Each number is 128 + 24 x the weight over its row's rms, rounded and kept within 0 to 255. Layers, rows and columns count from 0. The size above them is the row's rms in percent of the matrix's.

# layer 8 attention query, 320x320, rms 0.0872, rows 173-319, columns 0-39
size [108 110 100 100 109  96 106 108 105  96 106 104  99 107 100 103 100  95  97  91  91  90  83  91  87  90  91  88  91  87  88  93  89  93  92  88  89  89  92  89  86  89  89  93  92  93  93  89  86  88  88  88  91  88  87  84  85  89  89  88  84  94  92  86  86  85  84  86  91  84  92  88  84  85  84  89  87  85  93  90  93  87  94 114 106  98  89 112  98 110  99 108 113  98  96  97 103 103  92  91 105  98  99  88  98 113 111  98 104  97  97  98  99 101  92 104  99  94 106 113 100 104  96  98 104 128 105 113 100  97  98  99  95  86 107  90 106  98 104 105 100 120 106 114  92 112 121]
[[142  98 142 114 141 157 106  78 163  95 130 141 119 109 154  97  92 119 126  86 157 137 136 145  94 106 142 108 132  95 131 126 158 159  79  96  79 109 164 133]
 [163  99 128 143 161 145 143 114 150  89 107 160 137 127  87 125 112 126 107 101 153 147 106 113 117 125 156 133 112  79 158 109 101 110 116 148 121 135 196 123]
 [176 151 114  70 112 169 170 151 111 149 144 126  69 127 117 158 100 143 101 168 109 137 110 174 126 143 123 131 153 135 160 111 117 110 144 148 131 151 114 142]
 [ 99 154 171 133 105 133  77 140 132 117 137 102 133 129  92 128 118 128 109  74 131 134  82 120 110 155 130 131 108 118 100 151 151 138 138 142 132 109 128 149]
 [ 88 133 156 164 101 111 137 153 104 140  95  94 155 112 125 109 134 109  98 107 105 180 199  88 104 100 151 134 104 125 100 188 161  95  85 110 142 123 130 138]
 [137 132 119 126 139 139  99 138 155 148 145  79 138 157 163  96 152 138 112 119 112 154 148  91  99 149 141  91 124 137 160 155  65 150 113 149 127 110  92 147]
 [150 136 161 144 125 138 159 142 137 126 115 124 111 150 125 166 152  98 136 131 141 111 117  97 158 140 175 138 107 107 156 141 128 114 129 132 114 141 162  89]
 [109 145 137 116 147 151 147 110 133 110  83 132 178  78 148 137 135 144  90 103  90 141 155 147 136 129 148 142  95 105 164 154  98 158 133 109 133 128 162 121]
 [108 106 131 161 105 110 155 117 135 127 142 135 135  96 168 120 107 150 136 153 107 113 109  78  81 101 127 104 151 138 135 134 119 136 120 127 152 146  98  99]
 [163 134 145 112 127 148 125 133 165 161 130 128 141 147 106 108 126 114 102 114 141 119 102 157 158 133 129 163 117 152 130 105 133 155 127 150 123 145 155 102]
 [136 163 127 133 132 131 140 177 143 137 100 124 139  82 100 123 136 119 156 133 152 132  92 123 170 120 118 165 146 117 114 152 139  95 196 127 129 124 137 103]
 [150 134  92  99 103 137 115 120 109 108 123 185 140 134 103 110  91 145 126 116 180 128 137 135 147 137 122 120 158 143 156 130 138  90 155 116 110 157  88 114]
 [113 119 143 139 130 147 149 118 183 136 120 121 131 110 149 152 107 110 100 155  81 129 150 118 170 182 154 123 126 111 104 133 157 117 122 130 115 163 120 130]
 [102 147 120 113 136 102 141  93 115  98 116 127 152 116 156 152 139 137 160  77 137  84 123 128 119 106 123 151 123 149 105 123 185 115 115  92 152  90  77 123]
 [111  97 162 143 155 132 121 155 123 169 134  90 123 115 126 124 106  98 136 131 147 121 134 156 115  69 104 149 131 123  98 124 119 119 105 170 111 110 136  96]
 [159 142 148 133 110 133 104 123  98 153 127 133 133 134 109 130  90 111 141 176  71 178 136 111 116 122 100 135 164 108 118 161 127 122 126 129 167  48 120 142]
 [119 124  53 127  99 120 153 104 116 105 111 144 120 131 160 115 118 100 119 141 142 129 120  94 148 171 123 139 172 102 111 110 102  95  99 150 123 130 126 114]
 [ 94 119 132 126  87 128 134 168  94  55 124 116 133 103 111 135 126 111 150 123 103 159 156 132  96 136 117  96 101 114  97  85  74 175 130 122  64 160 121 131]
 [114 117 109 128 102 163 111 146 102 122 135 120 153 131 157 112 170 116 127 124  81 143 167 151 113 175 145 163 106 119 119  97  95 145 157 132 124 117 135 149]
 [162 121 132 117 118 150 117 116 126 168  74 137 155  94 132 154 126 117 135  98 176 112 162 117 100 163 104 144 107 110 119 135 106 157 113 126  84 112 118 112]
 [126 159 136 146  97 121 159 126 111 123 147 141  87 176 131 154 120 121 162 140 130 140 122 131 141 119 123 159 119 114 142 145 100 113  97 139 165 141 103 190]
 [108 142 175 169 136 132 135 153  86 156 128 108 155 113 161 132 140 114 122 123 116 141 126 107 142 201 138 103 103 152 106 116 128 142 134 151 131 131  90 128]
 [158 180 103 104 153 117 151 136 114 110 102  89 118  57 170 162 150 130  90 119 135 145 106 145 157 197 155 133 117 115 135 148  75  90 158  90 145 186 114 104]
 [164 137 110 107 122 154 116 156 135 121 119  94  73 146 151 126 122 138 130 122 140 104 129 123 122 109 151  84 160 122 129 112 174 134 121 125 142 173 124 125]
 [114 118 118 160 134  76 114 158 110 134  68 115 110  91 145  96 145 133 104  87 136 129 112 135 120 112 174  92 154 126 148 132 144 146 125 121 181 117 127 127]
 [140 130 127  87  94 118 138 110  73 116 100 122 127  79 101 171  71 101 130  92 125 125 171 127  95 119 132 129 121 129 128 116 107 145 103  68 119 114 111 141]
 [115 156 124 109 109 143  96 128 131 104 128 133 146 105  89 143 130 129 108  56 150  79 122 111 187  92 104 129 128 128 105 146 107 134 105 133 138 110 136 105]
 [192  78 133 136 128 111 159 137 149 158 153 133 124 137  89 164 120 126 141 160 141  79 158 153 110 107 125 131 130 107 133 115 109  92 129  84 183  99 116 120]
 [130 165 181 132 123 156 140 194 112  94  68  84 171 136 169 119 104 120 130 137  90 143 111 158 121  87 107 110 132 162 188 128 131 132 206 144 131 131 138 109]
 [108 116 106 120  72 161 135 133 101 127 135 120 163 101 156 162 122 134 143  98 174 135 133 130 132 172 106 128 133 143 121 116  74 139 128 118 120 186 101 132]
 [115 131 136 136 138 133 152 177  89 145 144  84 119 158 161 117 111 126 115  98  96 122  95 129 142 165 127  88 108 121 148 112 108  96 136 134 112 127 115 153]
 [137  96 166 123 161 145  81 134 166 131 109 103 157 155 149  88 117 116 120 117 109 120 185 162 128 118 130 129 117 100 140 123  92 121 123 150 128 128 126 131]
 [137 131 134  94 163 125 136 136 139 150 130 159 175 146 150 139 117 144 142 185 112 183 138 163 131 120 113 119  80 145 133 113 101 146 182 174 130  95 147 122]
 [115 171  99 145 129 149 125 137 148 142 139 131  60 132 144 125 103 111 118 129 136 165 122 128 159 109 177 130 156 177  92 109 113 133  96 153 167 120 142 113]
 [119 170 147 144 105 152  98 120 118 174 130 123 134 183 128 154 122  95 163 156 147 118 135 115 160 119 145  70 110  94 165 141  71 164 116 139 132 101 157 114]
 [110 167 156 118 141 134 114 115 139 140 108  93 123 145 156 116 137  97 121  85  73 119 130 116 133 142 137 138 150 176  95  92 128 118 115 149  80 125 130  91]
 [147 111 110 117 123 179 151  99 114 114 136 105 125  81 100 141 140  99 108 134  96 134 138  85 144 115 183 103 141 108  84 141 130 131 123 120 111 143  99 110]
 [ 87  82 111 144 109 106  84 127 165 146 122 118  94 147 135 110 126 104 115 115 179 130 145 117 160 134 129 137 120 133 135  79  99 130 150 151 100 169 132 123]
 [119 112  90  95 118 148 102 166  92 149  57 122  70 167 127 171  94 106 137 129 129 111 122 115 120 144  62 100 100  64  99 112 129 116 143 122 127 110 128 164]
 [131 154 131 116 136 160 121 144 112 146  91 169 139 126 140 152 158 114 147 137 131 151 133 126 117  81 112 145 116 154 153 136 152 116 120  91 125 116 152 108]
 [124 122 193 119 130  96 117 126 120 120  93 117 176 136 137 128 132 130 128 137 131 126 137 153 175  89 152 150 142 123 172 142 126  94 132 118 101 123 125 121]
 [149 118 105 116  92 130  77 142 113 111 153 153 143  61 104 173 128  95 124 128 147 148 166 147 188 109 155 105 126 158 100 177 129 166  94 109 138 119 127 109]
 [108 155 144 120  78 145 111 132 150 115 109 113 138 132 152 108 128 121 131 129  83 115 133 120 115 106 130 131 114 128 157  84 159 146  91 135 132 100 155  94]
 [111 132 119 155  96 127  94 121 113 121 152 112 127 146 135 119  83 123 114 125 154  63 132 126 124 128  99 149 106  91 130 120 150 128 152 120 125 154 107 126]
 [115 125 132 169 157 148 120 122  83 127 156 128 122 128 114 129 133 140 157 120 176 100 112 128 147  98 119 153 139 137  80 106 105 114 120  97 142 124 131 130]
 [118  83 150  98 141 142  73 114 132 113 106  70  96 118 124  99 146 138 168 124 168 103 120 113 134 136 176 117 156 134 106 150 149 176 139 155 139 146 122 117]
 [148 109 131 147 147 137 106  89 161 131 143 151 151 138 153  96 130  95 144 146 162 171 112 154 133 130 124  65  94 109 146 145 125 126 121 129 135 140 122 102]
 [149 126 175 145  91 144 130 114 147 166 141 150 172 104 171 142 115 147 142 103 148 103 153 116  80 112 143 123 132 111 121 104 163 124  97 122 127 102 129 119]
 [103 133 147 160 130 165 115  95 151 104 138 133 156 117  94  87 123 132 110 146 154 162  86 128 139  76 102 118 142 114 110 175 124 128 108 156 126 104 121 135]
 [134 152 149 109 114 125 117 114 123 115 126  94  97 106 124 150 131 161 160 167 112 128 109  88 120 129 110 119  83 118 124 101 133 123  91 169 139 146 139 123]
 [155 146 123 109 154 141 145 152 170 148  92 117 123 120 168 171 141 131 119 125 127 143 118 110 113 134  64 126 126 114 157 129 104 114 136  99  92 103 110 160]
 [114 184 103 116 100 129 178 137 103  64 135 161 123 155 119 121 120 130 126 132 143 147 159 103 119 146  97 104 159 111 142 128 151 108 155 115 159 134  64 135]
 [116 160 182 165 117 141 109 139 124 110 140 134 115 149 117 110 115 103 137 107 153 132 116 117 107 136 114  80 114 143 168 107 103 107 147 108 110 119 185 164]
 [148 120 177 119 102 121 121 103 108 140 131 119 100 133  89 112 112  93 131  98 146 177 115 144 110 156 125 116 121 128 145 128 119 136 150 130 167 140 140 128]
 [136 116 122 116 109 106 145 108  83 136 123 166 112  73 140 116 118 113 122 136  87 127 108 151 106 122 146 127 105 140 126  99 150 141 131 122 140  96 101 125]
 [133 152 164 103 116 141 124  99 166 165 135 141 143 145 141 136 123 147 138 175 115  98 138 144 123 120  94 123 140 100  95 141  77 137  92 138 158 159 157 179]
 [149 103 103 120 131 105 119 113 162 186 140 179  95  98  88 109 158  91 119 140 141 127 100 158 157 128 142 141 104 124 116 122 155 135 112 136 113  98 131 104]
 [181 126 137 102 140 109 142  93 141 132  95 139 131 130 147 154 133 124 134 116 122 165 110 123 105 142 117 142 126 163 155  83 132 153 135 140 143  76 109 136]
 [119  73 135 162 114 134 141  88 100 152 107 129 148 131 185 152  94  92  78 132 178 165 124 153  86 157  92  96  92 121 106 107 156 113 128 123 136 157 157 149]
 [133 133  92 156 124 107 125  97 141 106 141 149  95 143  94 111 132 101  80  99 135 117 111 139  84 122 118 117 129  84 151 161 131 128 133 109 161 110 105 108]
 [ 95 114 160 150 161 118 164 149 132 131  92 137 140 129 119 130  95 136  96 137 174 139 115 151 150 171 170 121 131  97 137 138  89 123 118 135 100  87 123 148]
 [132 122 134 169 170 133 145 115 129 114 115 129 132 179 140 113 132 103 148 137 131 118 115  96 146  94 102 118 107 146  96 134 129 137 166  97 108 141 140 138]
 [115 116 156 130 116 129  90 105 102 135 170 121 118 111 176 155 147 138 121 119 111 170 107 102 138  98 119 120 145 145  96 119 132 144 145 113 131 113 130  98]
 [134 100 131 160 139 131 177 100 125 106 140 134 129 135 147 128 119 107 100 116 136 104 129 118 118 126  51 101 149 139 105 155 147 109 112 122 153 108 152 163]
 [ 98  92 117 186  76 106 110 166 131 118 127 134 132  96 107 133 128 114  81 100 139 150 124 146 121 156 156 107 138 107 131 122  93 141 140 127 121 102 144 109]
 [150 134 129 126 167 178 128 116 146 150 153 133 137 137 141 147 134 100 187 141 135 145 121 139 100 134 140 121 112 149 120 155 124 183 112  59 138 169 115 128]
 [ 84 126 138 124 143 159 165 106 132 140  93 105 103 143  93 151 137 139 133 113 140 128 116 117 130 101 129 157 130 126 116 128 139 106 116 131  97 135 105 157]
 [173 139 110 138 186 133 130 131 125 128 130 116 110 159  61 134 118 125  99 103 132 139 148 137 144 101 140 144 116 112 136 130 130 107 151  81 155 103 112 134]
 [124  84 128 145 114 151 165 123 106  71 116 163 151 141 130 139 105 117 171 161 120 107 138 164 145 140 135  91  97 130 119  59 142 132 135 101 137 124 151 134]
 [110 108 132 110 109 135 138 162 124  79 160 113 151 151 127 103 118 145 152 117 109 124 133 147 162 158 126 127  90 120  56  93  72 122 134 121  15 138  96 151]
 [132 194  81 139 135 119 134 147 169 118 146 119 137 143 117 118 142 164 116 100 117 124 108 100 163 124 137 118  98 128 116 127 169  86 152 119 153 146 117 121]
 [ 89 154 133 135 102 101 121 107  88  77 116 103 142 156 136 145 135 134 116 151 154 142 124 104 126 105 116 115 144 110 149 136 123 122  95 106  99 160 106 146]
 [142 156 192 135 104 133 150 131 158 130 127 130 130 124 117 108 144 101 142 162 141 105  90  75 141 152 118 178  81 145 144 123 107 205 169  86 148  97 145 104]
 [132 110  52 115 130 124 103 104 136  91 135 170 141 143 176 113 134 127 175 148 141 159 115 144 128 102 145 169 139 103 137 113 116  63 134 155  74  91 166 128]
 [ 85 163 113 119 134 176 105 164 130 135 153 161 107 134 138  95 113 158 128 111 101 126 124 143 164 172 149 154 154  88 153 139 127 135 114 171 120 163 133 118]
 [114 107 143 124 126 142 113  81 126 140 111 145 120 119 120 191 139 148 116 121 152 108  87 100 106 125 124 118 166 121 132 112  91 110 150 129 126 134 119 148]
 [ 79 146 135  98 134 143 169 140 168 115 128 158 136 121 143 108 136 120 151 118 129 142 150  68  99 108 116 145 142 114 126 153 103 125 165 116 115 104 127 151]
 [148 112 108 131 131 140 134 189 130 156 156 124  91 160 121 155 157 124 149 122 102 117 149 130 123 151 121  69  90 113 100 164 129  94 127  75 152 143  83 115]
 [144 190 117 158 115 133 131 134 136 117  78  80 172 166 141 107 136  88  98 150  65 139 102 160 130 145 113 121 125 124 132 100 135 159 146  83 129 127  92 125]
 [132 135  71 108  91 113 122  94  94 139 144 120  99  78 152 145 122 119 130 140 103 139 142  82 124 127 112 132 158 147 110 155 130 161 132 102 121 128 172 169]
 [144  94 155 128  78 103 104 137 153 141 109 137 131 131  98 129 138 120 102 184 138 156 172 143 132 185 124 136 144 154 150 159 112 140 125 108  99 113 126 127]
 [136 120 117 185 126 145 127 152 117 137 117  98 123 141 188 100 143 124 175 102 139 132 162 169 100  72 146 128 108 130  37 108 134 164 118 116 117 147 179 138]
 [130 138 106 136 132  95 122 145 124 108 119 141 122 128  97 107 199 109 140  86 139 107  88 161 117 135  56 128 154 157 129 149  97 111 125 158 109 122 164 148]
 [158  97 119 136 108 121 121 127 136  87  97  90 116  79 109  85 149 144 148 143 124 134 137 133 132 103 144 140 119 161 152 152  90 113 116 116 113 169 121 139]
 [104  89 138 154 117 135 114 137 150 180 169 100 102 160 125  82 110 177 115 170 136 140 127 159 111 151 143 111 112 135 115 120  84 141 135 156 116 119 111 150]
 [158 123  99 134 136 113 148 114 115 131 132 109 136 128 136 165 126 102 113 159 145 134 113 159 120 126 169 116 150 136 119 140 116 123 130  97 115 163 120 101]
 [ 83 126 114 105 118 136 116 103 109 142 151 118 134  86 130 117 109 143 151 186 129 152 107 169 138 158 153 156 119 149 108 127 113 135 107 102 126 130 150 142]
 [149 131 140  82 140 136 138  98 169 146 155 126 129 153 131 118 128 152 124  99 154 166 102 120 145 125 166 119  99 114 125 121 151 108 129 149 136 125 140 184]
 [133 146 133 116 177 119 143 110 121 117 121 122  99 107 130 112 157 110 158  94  95 141  94 125 133 120 135 155 156 153 101 139 111 129 134 157  97 138 176  84]
 [131 128 103 108 118 156 201 100 144 159 114 135 144 130 140 111 136 163 122 101 149 149  86 121 132 141 116 151 143  96 119 128 158 113 136 156 134 108 124  95]
 [147 145 131 121 110 152 111  71 139 164 123 143 159 128 119 102  94 126 137 144 156 117 134 131 105 124 148 139  77 142 163 137 112 153 142 144 138 113 117 124]
 [168 115 133 134 120  93 142 177  98 105 115 126 132 105 118 143 132 155  96  85  91  91  80 119 169 138 103  88 126 133  92 140 159 127 137 104 158 117 150  88]
 [130 118 134 163 125 125 129 166  80  80 143 117 122 117 141 124 114 171 153 151 133 149 135 150 151 117 129 132 133 109 114  89 145 139 104 111 133 186 109 128]
 [149 113 115 116 148 107 139 160 123 128 151 124 154  81 112 174 152 113 134 140 145 117 124 113 117 189 132 113 156 159 120  95 161  96  96 154 107 131 131 116]
 [156 117 100 131 149 117 184 111 150 147 114 154 134 144 177 141 100  87 148 129 148 147 131 157 142 145 117 131 105 142 126 108 103 158 160 135 142 103 133 183]
 [ 89 128 122 112 124 147 125  88 161 134 131 159 124 128 139  67 119 158 102 152  98 126 149 131 108 160 149 133 133 117 155 145 173 138 110 105  94 123 155 170]
 [167 155 112 148 168 116 134 139 140 148 152 161 158  65  96 175 165 154 122 157 145 122  87 130 128 117 100 128 157 130 129 115 146  97 131 144 150 108 129 127]
 [139  62 159 142 129 145 115  96 126 113 117 105 158  88 131 161 104  96  92 110 116 128  93 114 133 122 126 102 166 139 131 124 138 104  89 129 129 112 131 101]
 [ 80  96 139 132 108 146 106 167 138 141 136 130 159 135 110 124 157 124 123 135 114 152 104  91 193 113 105  73 122 170 159 128 103 108 142 129 135 114 165 129]
 [132 134 142 131 130 109 126 118 118 158  99 108 132 117  87  98 133 113 123 164 138 141 115 128 178 121 167 139 143 133 180 136 105  88 158 123 136 140 161 162]
 [115 136 130 117 129 112  81 152 127 109 161 124 170 155 109  84 120  62 108 131 146 100 129 139 150 103  98 135 118 149 133 101 125 108 133 164 152 115  61 100]
 [163 131 136 139 118 128 107 149 154  78 110 146 127 114 163  86  89 176 134 189 146 133 143 149  70 127 117 132 108 103 122 126 124 100 153 125 113  52 139 103]
 [140 112 135 115 156 153 146 119 146 122 148 143 134 122 111 130 141 153  99  99 141 107  95 106 126 131 153 142 147 166 145 157 138 130 169 137  98  95 128 133]
 [116 155 130 142 100 126 122 106 142 159 106 121 148 139 134 157 127 127 141 155 108 143 149 135  78 168  95  97 113  97 113 132  88 109 138 159 124 114 117  97]
 [137 130 123 152  95 123 139 131 107 106 174 136 143 125 144 171 147 109 134 129 112 128 110  97 136  93 148 125 145 150 142 103 185 144  95  88 126 131 129 135]
 [115 132 123 162 107 131 111 108 137  87 112  92 174  69 132 119 101 109 118 149 123 182  94 152  92 127 159 100 119 146 126 105 156  85 127 103 115 113 109 108]
 [125 120 113  99 173 115 146  95  79 149 132 152 109 170 131 139 123 123 132 108 136 119 125 110 132 157 118 134 118 118 119 140  97  95 143 163 134 148 109 177]
 [111 132 119  96  76 124 120 150 119 128 111 129 145 125 115 101  89 112 128 149 115 123  93 163 159 144 113 113 131 109 147 191 150 142  83 149 122 137 125 125]
 [168 140  88 124 161 182 137 129 162 148 123 182 128 136 140 132 131 157 101  95 122 156 110 131 161 115 136  99  75 107 140 135 116 127 145 151 136 135 102 164]
 [118 160 125 115 157 148 114 111 174 147 157 151 123 154  90 129 162 122 129 119 192 103 130 126 140  98  95 124 145 148 129  85  96 130 115 153 147 114 132 139]
 [137 103 108 153 154 139 153 140 158  75 142 119 113 116 154 113 149 128 148 129 123 137 127  98 104 172 142 144 131 104  83 143 138 162 130 154 101  98 169 142]
 [127 175 114 130 131 137 134 132 125 108 104  99 133 131 117  83 132 161 113 143 143 111 140 110 169 102 121 149 124 143 116 131  87 125 155 119  97 130 148 126]
 [157 150 108 136 102 134 154 119 162  34 139 118  88 100 144 175 127 135 116 106 164 140 121 139 110 115 109 148 164 148 159 143 161 129 142 115 128 133  95 132]
 [162 156 114 125  96  76 175 150 105 172 184 121 126  98 152 105  52 103 113 162 111 134 140 119 122 153  95  92 122 144 133 138 168  97 124 123 148 119  74 113]
 [140 109 126 111  87 130 100 114 131 110  74 140 108 115 137 125 106 137 116 137 141 118 114 168  98 160 130 187 127 128 116 107 138 119  99 125  63 137 154  60]
 [126 153 139 128 146 131 165 107 146 174 165 169  81 173  99 152  89 115 110  95 138  99 137  94 124 140 118 111  96 129 137 119 138 159  89 150 145 144 157 125]
 [ 94 131 157 120 111 121 111 118 123 121 135 136 150  87  57 104 125 159 104 112 112 166 152 124 112 114 149 129 139 145 151 131 146 118 146 117 120 134 144 116]
 [130 147 131 123 121 113 131 141 111 197 111 169 108 106  97 118 128 122 143 119 136  98 162 113 123 108  98 141 106 138 160 102 143 159 131 126 124 190 161  88]
 [102 105 152 121 127 127 133 124 142 100  61 127 118 106 109 154 158 153 114 132 134 130 130 174  64 137 134 143 103 112 142 142 144  82 115 112  91 139 132 138]
 [138 126 118 141 100 155 146 119 140 149 101 127 122 154 140 154 131 152 137 109 117 112 145 100 167 140 164  93  89 120 147 164 129 127 152 136 114 145 127 157]
 [130 100 137 130 170 130 190 131 118 135 150 133  99 115 163 140 115 125 135 134 127 147  99 176 109 109 154 147 108 120 104 145  67 136 143 158 151 137 138 112]
 [177 139 134 159  68  79 136 113 111 120 119 140 122 138 128 154  95 122 144 124 116  77 122 102 121 108 121 112 137 121 114 124 130 114 110  97 184 156 120 130]
 [116 133 110 148 134 158  89 129 148 156 141 140 120 164 114 104 153 137  92 144 134 138 145 139 100 117 127 151 108 113 120 154  85  65 116 166  91 148 113 120]
 [133 173 163  95 180 146 178 141 145 144 162 164 121 161 137 130 123 151 110 112 105 127 125 154 141 169 117 154  94 175 143  87 145 135 120 123 121 103  89 104]
 [107 121 129  98 127 148 179 112 129 154 144 129 111 148 134 102 101 127  93 122 154 110 183 123 105 150 125 128 141 113 142 141 123 138 156 131 121 120 125 117]
 [124 131 123 132 127 133 160  76 113 112 147 140  80 173 105  99 146 131 148 111 118 114 150 134 137 183 145 161 114 149 158 138 103 123 138 161  93 129 132 141]
 [128 152 153 110 102 147 179 129 123 115 152 130 186 108 139 125 150 113 146 133 142 102  91  73 122  62 139 133 166 112 141 110 144 126 107  73 212 127 113 113]
 [102 151 177 125  79 121 125 143 123  95 113  92 140  64 173 122 110 151 139 143  94 111 104 118  98 122 110 133 163 135 117 125 144  82 123  69  84 104 120 125]
 [107 135 153 156 122 109  67 144 164 113 140  89 100  96 123 130 173 131 127 102  91 119 133 120 133 143 136 141 125 122  86 155 108 111 117 121 110  98 139 116]
 [122 132  99 109 122 129 116 142 133 128 101 116 128 146 184 132 169  95 173 157 185 120 141 165 145 145 131  90  86 133 102 144 150 161 142 136 127  95 129 147]
 [147 152 110  98 162  74 119 166 125  49 145 107 187 139  81 134 122  97 141 103 133 117 137  88 111 119 120 164 127 109 137 121 165 126 124 162 141  82 129 109]
 [143  98 117  91 114 103 120 167 113 109 154 134 143 140 138 136 184 111 131  82  76 145 105 155 145 138 107 109 137 132 126 132 148 125 118  74 109 169 166 122]
 [ 92 141  97 140 143 131  91 112 150 123 135 110 146 138  83 107 141 124 153 118  85 108 127 143 163 179 127 131 157 101 138 120 127 123 160 117 129 198 141 101]
 [118 191  93  97  83 159 134 152 158 121 122  90 167 117 140 111 110 157 145  97 133 145 114  91 133 119 142 102 148 128 117 141 100 134 142  88 113 170  95 131]
 [126 111 130 122 137 106  75 165 121 128 159  83 130  85 142 175 134 117 142 150 165 102 140 128 142 151 112 167  98 151 144 125 121 100  89  83 158 147 146 137]
 [131 132 123 103 110 106 162 113 117 128  77 127 174 154 127 171 115 112 132 148 112 169 114 116 160 138 162 161 132 127 129 112 103 131 146 149 102 145 136  86]
 [126 110 107 130 114 157  92 155 122  69 106  88 138 107 133 162 153 166 154 160 142 123 159 168 121 111 120 158 140 135 135 148 145 146  92 144 122 140 139 123]
 [114 119 143 139  64 105 173  97 133 121 112 114 163 142 126 106 101 135 159  99 137 146  91 133  69 147 153 118 149  82 179  71  91 146 128 131 144 120 160 108]
 [121 149 134 130 118 106 159 145 124 130  89 139 166 118 143 100 118  99  90 138 128 168 123 115 155 133 152 121 102 149 102 108 155 171  99 144 105 118 136 104]
 [107 158 157 116 131 121 151 161 134 102 165 108 116  93 128 112 102 123 147 150 138 137 150 120  72 158 164  98 104 124 129 143 127 126 153 129 125 146 117  82]
 [102 119 109 146 154 124 132 161 120 112  87 129 150  91 108 124 141 104 113 127 157 136  84 126 120 150 111 115  94 145  82 101 107 140 135 146 101 133 134 139]
 [127 119 144 115 156 129 149 106 156 188 128 151 122 199 173 125 123 120 103 143 127 126 148 112 127 126 163 101 109 112 112  86  88 112 145 153 130 109 139 119]
 [128 124 131  73 166 136 143 110 120 158 181 143  87 210 116  84 100 108 109 105 152 181 144  99 172 147 149 130 118 122 149  84  83  88 127 140  95  66 134 109]
 [119 126 134 107 155 112 113  77 171 121 126 121  90 178 124 112 154 147 127 137 112 130 138 106 155 134 146 126 114 125 117  97 108 128 160 192 157 124 119 138]
 [127 140 186 146 109 171 130 158 105 136 122 129  97 154 139  94 118 171 150 107 144 114 123 153 162 109  81  88 111 103  99 134 133 119 167 129 106 142 148 110]
 [154 122  98 141 103 141 117 149  96  82  93 113 138  91 175 123 126 168 110 142  97 105  51  98  85  78 127 152  93  85 156 141 152 126 129 113 130 157 111 112]
 [148 177 124 164 121 157 143 152 107 103 141 125 150  77 112  99  89 140  92 155 109 150  74 129 109 145  97 136 123 125 107 120 154 149 122  94 151 143 143  87]]